From a checkpoint of a small transformer trained on Wikipedia: MLP 640 ReGLU, 11101 steps.
Each number is 128 + 24 x the weight over its row's rms, rounded and kept within 0 to 255. Layers, rows and columns count from 0. Numbers have three digits each. The size before them is the row's rms in percent of the matrix's.

# layer 5 MLP up, 640x160, rms 0.208, rows 319-345, columns 80-159
091:141130107146135113085095127077125086108120126124086121118082135177119138081134120148098145162105119081143112158088141121151142149140152085131142103128105089136161145105160169162122153109108123075150122150091152155114111113131082095123135109
093:129116130170135105157137130142108170078142109120131126135123088147159131111144098101124139117129149094073156106137118162120131173144145137142144122107191147102141117123132124117160144151115099113156149138142112104164119113136137146122151148
102:173106107120160168100133137122146160095155106104110127075109105106099133130106126116129133097136100143167118111116122135149149110119130160125164142121089122122120139103129101056193113094132149113129116150088169144124095125158136158136124161
107:160155131126111153138164111145120158147145129127150159155158146162154074103140095151142137151132137114139152168140116121147129096164135094136091138118135113109098104160176154050150128149102128138138103122153118134163112136120167089114133133
103:142106131113160111144090123110193076116126166095138147155111114032137152172116160109127133153132124147123165139094121110111143111133093095159115131124129113169096117131139120150112115136154154127158141152124136183113135100098123132111135128
090:138128111141107134178129122108107113108129113115084074169108151122126114137139113109111137095175117081149161116134120131128134154101120149139164092097105158111143127139159072139107083120121126122156170114148154092094166113123207148106135102
100:100142133179138183098109115144143153190148147118122113121157158160125090132076110121103137138118073117074117133108142098110105089143139163136122140146132090151136149113129152140115128134136159148079116139103106138107129155109121060171137119
100:148114103124113146124139142144156168130174154106094145157091118100113110113200107137143153143147108136101148139117165144078092117106111123116097105114163117112155080110147127104123104147144145105131136136130113134129111114123166129143187131
107:136152130143138086129088122152123135110098109105145114084118143133112108124108104168097141103162115099117156164143107160089133142134094130131117109113102132105154102112108139079130111107169120110118112161099125109110151127089178100176128157
103:164117102141107113150128137179116157145112135130056143119138112130181147117150158093122173174154117146135131132111136115141130109148139094113110095088137111129145126123104125093199142181137088157105122111172141180145122120081102124125105109
095:137167110141138105171168131144067121075129100103136127146149159131141134135126139158158164102140154108180105137094129111142155099118103139189104142126139143151152126151113131089102142134174147165122152163139173127132137174103151100134132144
088:153154140104130061154110116138123111133148136083151114120129129131106125152141142120158115106165103126124151137106151070120113101151106131110135156103071139129124130102161147109160112108178140143154107147104142093128160110102126117138172179
090:106132118142109130190147102077133125120116153109107078151142141145113168118113128090150162123111119162106144141149121095091166130115179126144091161141126153133140156085172094145166127123103115133144133109121152139107071112147158123108148159
083:139103103158139176129118157127152087146092182146139136116115156138103119109119146149165122143137089101109091118146145134083149080124098099130145106111122133130150155118105153162129141108151144123083112140083134119128139071163118097151094130
107:124127116156113155124141136164111100080158184146140094115153104121101086110122107128150134122120179108101100107095095121125126107141101158159131138115101098171153145109116123130109125145095118092145118154165150110146150128116135120122138136
075:077163146114157101099096154151116124100102159126159153117121104163095166127103116141155159131138128144123102117111160130152140126158113179159093164168133124103104109149108133114134124128098094166145133118120083148143141148106163115109142086
110:090139099164160134084119118097145107144155139133127139096133113095116138078108154146098129115115116110140117159111194112153125107114140127106169147088119162169161141134112160101144136163134108138142152104144166132164101107151129123149128073
105:177113116082109110136102151125122150129111142089101127146090130147114128139122188097143104163144129143129148140156154122198127140148129124187145114096168165130129104129140123116104124129127091097139137141098163095159149095111126142150111132
099:121121154106119122108148135159127101144126151119120110088119131100139127134154106146143141163131140107110118095107106124140062110155133154069078137118122120130105130100138130101174147159085123144086118146122159117116152097130157136184159136
107:144095088138132094104099124122143137151113146124152110125123139105099118097143113157119116079104146114114110160127094105128129104129138098182108142134115147121121126124110113162112117101119125117133151140120099078139114139089136138117166119
098:161115169131116136096121119174135112134141143148120136113110122126150123079122095077062143159105128110113090114144116130148087128126088162089164139075130109096099129113135152186147146125123142091127140127097111104155156138136116099129131110
113:119157179128137134134132137139151112131122138122086149127141108114093156141134145132104117098135149127157118141084143135185143113176129143129170147099136145132090151155160145133096107123144108167106103147136179122136134125182123143131083129
084:113129128150117129128102136106125194132136119137145111128119170149107168118165143143124128083107122084107108150105091129150086143122115145164120091100108128095132121147131150153114108083167077117132151108161128107143056141083134151186175087
104:165108114114115112174140185117099150152138127132098133135128157104129127105172107087131123128175116135134164138120115150140155124099108106131119117070121140107138085106116152124188135088113143111086148128119126156049143125098088143114131134
097:124150153130095176109105117137104153076106120104125109153114134126090119167147143128138119125124136058105129109138099135103149116117135123128137102141080148122112168110147123140075125077123167131107114144124134146115122089140119170156127162
108:134133135109119136185133133129116097099086150191092119134144128095132134112150114147134134134132141138136156125155078107171131098116142116158097143065108131159147151117122161144139116146116134103114102149157101093117187132118179114171130111
102:131130116087145110158101119139118098074137081156123126137119130141129144147106126113121130127107106131095140074118055154141097122123110128139117128150124134123095124110171120173156135126111124104090066105154161154083115131130110129119153107
# layer 5 MLP down (transposed), 640x160, rms 0.101, rows 319-345, columns 80-159
092:127124126129090153085159124103077181180154141132115133149123143159132159105175121120129133166113116079143145144084130162118110120106130084153145121132109113132147104130132112099133123149089138141099103148153116117095138136090101113129100137
088:114193144125159153145116107121127113136081091138128122138134127182178078121112132160144147130103111138142129146093127088117099115119131121114095140112093138146110100145104160120126105098140125133130158085068122139164110144142127109152096158
103:106166086129130116120153118090145152104061110112174158143164101123093130107100138130150158149118104101150135155155141083105122136180106133109146117160101150103098177129147123139134154123123145138150154109162123161127153137122125102114122125
095:134095113101090125101133132089138148085110147152073125159145171170090143140110114148146118092110127116085128094154113144155139156099116101129088106122123104112129177128076144104128136129118129111079110140126109118127107160132158118144106136
094:094114107139120137128138152140139131105129128135111121088162150123121171095143095128143111130121161171173106107095143167143118073089162089102131136134143123098122168115134099111079135096139125135159099118106130138114129124173147120126148150
092:125171134144134118135102103147120172102154136183120130154125177108140108107130135125116086114123155137084142132145163163119145114115091124163075130105112109132156128111120108082111175119173117131147085167114144166095110132133105135145091113
101:124143104135139154127142067137154122096128106134104151116122122129116119146091143123143160150163121124105093137163108153152120139174108142159137151116114144159160132117134111128170100145095144155115137103137122070135189135120131134117087123
097:089136165132146114139115134115124092123138180138122138122126122125128094137067123124119113114102125132152119131125097117102105113118127134161185148152120108123131153081121089110123120149106151118143064111167163119148092083126130095108128108
123:118163112120106193121135134153137153131169133136108139146157121140133116141131164092130164167129139125089087127156133131136102084127108107104129117097175119137075113114140120158114159147132120146101121094167122097185126116136081127077118083
101:078135150157158144154146136136118109177130108136149099103095128141128108145155093106096131125129121132147113047132130157102104124149099123088170150128109166145113110083128114130111105119141154179121119103118135108133157159115099130123095122
096:133132107126104132100111123109153145115099150131139127114150174116158139073120161126089114167169113160092155139097107154128097094111102099117108152066099118156089109137150136086155103121167125085134120126101136106088167108124111140149127142
099:136124149152105131109131176080111156109123101147095138115150158116108097109098134123119093124126169191107105131118144156163114086144096115086130097151138127114076107176113091113102134130152130150144086122128173149135110111191088094111125121
089:125137137144100116153126126156158122171095121113099129141108176134189079124140127124144097110131134134149122130135128137131113144107078147106139122099122122146086135158122166085077135135153127102122126129097103163164147094104155124133110127
083:105121139141126173144147089116095157135188141067121132143138114127132124169134094146112143123162179148119090133134119110163131102168106127119088113153157126126122151133158119131162112165101078138132156130134151121148070089111147160089182132
095:129129125142109136183097128121123141150124130131134092145196129124117126112167140109120115113122169127109117144152122155096129140114170125166105188137092103135193171137134135146161145104104145117158152114112138108122142151135139122148101128
080:131121136134102139124130090152135105115115090111139137151152149135153135170203142137111101111137122120130136134128101128115167146120093128109143090123123137144156119128147128122057131116180148105096123120152166114118146116130111137144124131
101:145121104150133116138107115131133105113138122156116088112126150148133123113080124103125118187111144138083175132150144117060132124139114163111155143160058140139115175128152134149155147146095109131127104099138078114113121128094102125132159112
106:137120146148115116134106128160113179146107117140105110143151110119146112188104104131129114152111119128181170141108184121100170124161134172157123128112172147135136128122103197101140128090130105134126128170101093164149130091117092092104118171
106:116112139113130167113108102163109155153101170118130164117132130131119079118134125128129163155163105130176140105098141081125096111137127106144132153135147132128124111118124137111129104088105192115131098125153196116121119115098120144086155150
106:144128088123141115155141135110109107138121111122130113136156131154162159076128143132155145140081135161135144149165111159125142148116147113153097139116132106136163126065125110144176171130158115142102115104111118112177137146118058139168076152
100:128137098133120144094111154100113165056133048161128143134150136161090150114105176109136105129099114119109101133128107120126137107120153107107114113163127097146103105080160136120095132134124122123114132147140101101177096130152141128127147132
116:136097090139155157092137134167144122109159152165125142148119107165097144141114123111133156098121058112104140112129094082084105116139130135124143139165123104094120141118136159131138087094117117152132151108201099106127105124104091142094122146
086:179111093154163104146119146173150165118147154103137116160068064131137118136140156121120087120138084099139134152110156132130124190133158107212134160117143155138140138130132109100136129116091160173170138112126103093137129095127118162138114134
104:108123086165163114151103132131123088090155118156127115124118128138120081170106097105101114138139131117148146102118170140110160141150104089145089118150093094089112110142148127160120143159170127152134141114109133153182137160096152175103107113
101:109114161078131114077166145117125126106163111156142116128121145114113131068137108126088182098128110161125108207099193121147123114126141131107142096117176113151124124097127145133118079122066155130126104075104107137107163089147109129124129130
106:133131116158117098095085168099116120128145164088091082121155112144123123171108151132158132148083130141096173109132151122107132127129131113132101155092139104120157124169108127139102149091161111072106107153130152089110130098165129115179061132
102:089161124117141139169139113107127116108130125148185121070155168093140165121101151136167130129139132095072080167103138160158107133139141140113125144151117145130118113134127147125121103099155130176151136115087123133101117185138139111151099153
# layer 5 MLP gate, 640x160, rms 0.197, rows 320-346, columns 80-159
092:111154110135146112150092140145144132107135129166118169125050118109098160121124115140143140127139148147104167121089107113120134184150125137156121107123156118092110147155153117165096137119157127115135110113143139128140132105137171113128113118
101:162118112127127113132091139105127145133154090152139120121089119159103126082074102086119155144101145148162147103139095132149123113166154139098122096191129118109188143082124135121154129128164141132142090130125132124100110104156119139104134107
095:158163121144123126139117140118112129184128099076171124117119114132122135133119165135125122064176102122135173114114094122156117104120119129132193137150140110109124138108094104136158165119127125093154104154123124112148144106142140099103157130
099:153129120130122114119146163114116123145128127091141142129103118083133178124135149125163159132089133083101125134128180109098128104173127113133168122117148093149170105109135139162132128155132150102117133113127154107172112103142111137115153121
086:115162138100106082098123136138118101131146158109095144136111144140111147145109126116136175135070097153135110112098099111137154124104150175140132128108136112144103127106140112117071115086097075155109124147160135119058131127126128124130124109
098:134121101128161173116161119085148156124136164125101165135144084166141124100114100138120184095161139165098050132131134132162144126127155115101126092116121087118161136133162101113123159134095141136118044105133123123125144132134172137089165138
087:173126141160121096127146110119155180121126120109119109127162085103129091134161177103122118098107093096116155142129138094116157131162143138152155143115119150143103122166111154110127148147133111148082152182100156133163147162122101126146142129
121:137142086119123145095138150150140094123157112169125148126143107111122169102142106134089181115125135119067110113141129132107099079107106109090110121106177088120080132097097151144111146143162159088129096120144131134143143137129132108087118110
100:134153141128125172160172135098142160121103141181147161139153118157153150108123138108101144104139182118148118112134147142131129146168110110125102132075176097167128100133160114135110126123147121155109140164123105130150118126129133135151181117
094:120110146105124136117125140154087132119151132129169097145096113134107175092143120131144123098120129138120126102146097145087177141131161130132108105103132115111158125164119167079098132118103168136098192114137140135106102123141087113146124112
095:142136151121135109133142087155154089147100159119118158106115129170117106141108118153142145103162051130166159157064099102125141134147167116163135110106129140166118139162178137178140123113132157143108103131153122069125144114124144125143144205
089:114132090146109119147143098129118140101140144101123138104109100145128159177121121162122143153176130096153143124143163130157139128079155122113126113077163153155103161119107132121123120136174126128181137124133127176121167140112177108155084097
083:120139117131109138124117092181123097138138142139089121079099140136101189117129120161070121115155095139145080125129122122081109100140112094106128137133134097135139170134094166088125090130171191124125127099142185149116127152144116124090131139
101:096149118125118142135148141125117139095124139145097120155143159138137154117113130124174132115139140113157128124138093115124107108152146128151090121126157171136134149134105120095165124102172088163099137125106098130099145124081094124171121147
078:114124122103136131125135074126119109121125108099148120125120131098106157157213176125130115110165129150129108129116151154099182192142118086116116097146168151117123143105143118148092143151194119125073124107116152089119111111136124120141147127
105:145143131123127153142131107120179116125139147117094155153143112150125127073098114117150103123127132118126134127110169100096183104145091119096095133119127131176167133135099128147131132145122170122111104130137146159139133123149129190126113147
097:156125133142135117110157139156088100117125127117106098150069125155097138132124130083179107122121122150134123108121145096138130150159103115180119103085123125114072130138139124156114147152131148144119166119119151134129118121136137134094142112
095:162119121171114156106194090127121102128144119127094131137128145159128130114089145152098135147152132125125117118092125069117166131168152130077144117120124148184143123133170135136135117148127133132145131125134104112093131114148150100094128149
100:121098104148169132105163126167152120080085165106148123144119126109104150103126102156155137154153181113160162127112107134118146122115164076162150164055140108136136129147159093134132171106108133150151108152122083085125122126130123122114100143
101:123113108153120145106114106142111075113130155141120135150137110095145119105119105147095157091142131126107099140174122140085111110127160145124155161080158114154113134097101120142112155107120170125074130162141105158137113163108110092088103060
103:142091128130184127097128131142147084150122127135114163152080100126163194162093124125143123118126129152134107143129124106120103126123128130133162156124090133123115166085130159128133138156136122163062139174088094166139120166138122094121103129
094:121080108124137132123121133106142114137142143152103178104133115146096157124139152167123158147127109113101116127111184104091136149090095138106122090088152095114124117125155060123116131132085140127089111138113127106161112137144148100136141125
102:161107107087147140133151141128081123102158148099128147129088164155125147114143089113112126106180170156111118156125128144158156153101140120139126106082142127137137095119133144122147163115104172120092114109146124097079151126141123104095082101
095:149170154108079119142112121076125142157112176120117093118139112142155133108118151099137159153145116092172123145094127076115116129155169172136096131138129100101141154100162112127100127139138078129073114124087097137158130119164091161098161107
110:125089158148103108131142113112132075100100136136131142078115093115135130133141144150177130142091079168135143106144103122095117113131112143118107155104133143105132134111143087153178109121170139110151139138129084120116116123127129109138109130
103:145125163149128105077127118140100188074135096136099137113156093098144125154096148102142131143147139146084121104106126095119134135130136129123129119137148120100137138164136140120164136148123102089137149159136131148147139135112163144132081181
098:145148075103153096112117134115167097121125099123170113158130142130100112081146113130159147153123112163122137129089123065146059120138150118147130158178089116120131118160175116155148189166126131115125161099097140148152132125162110124203112142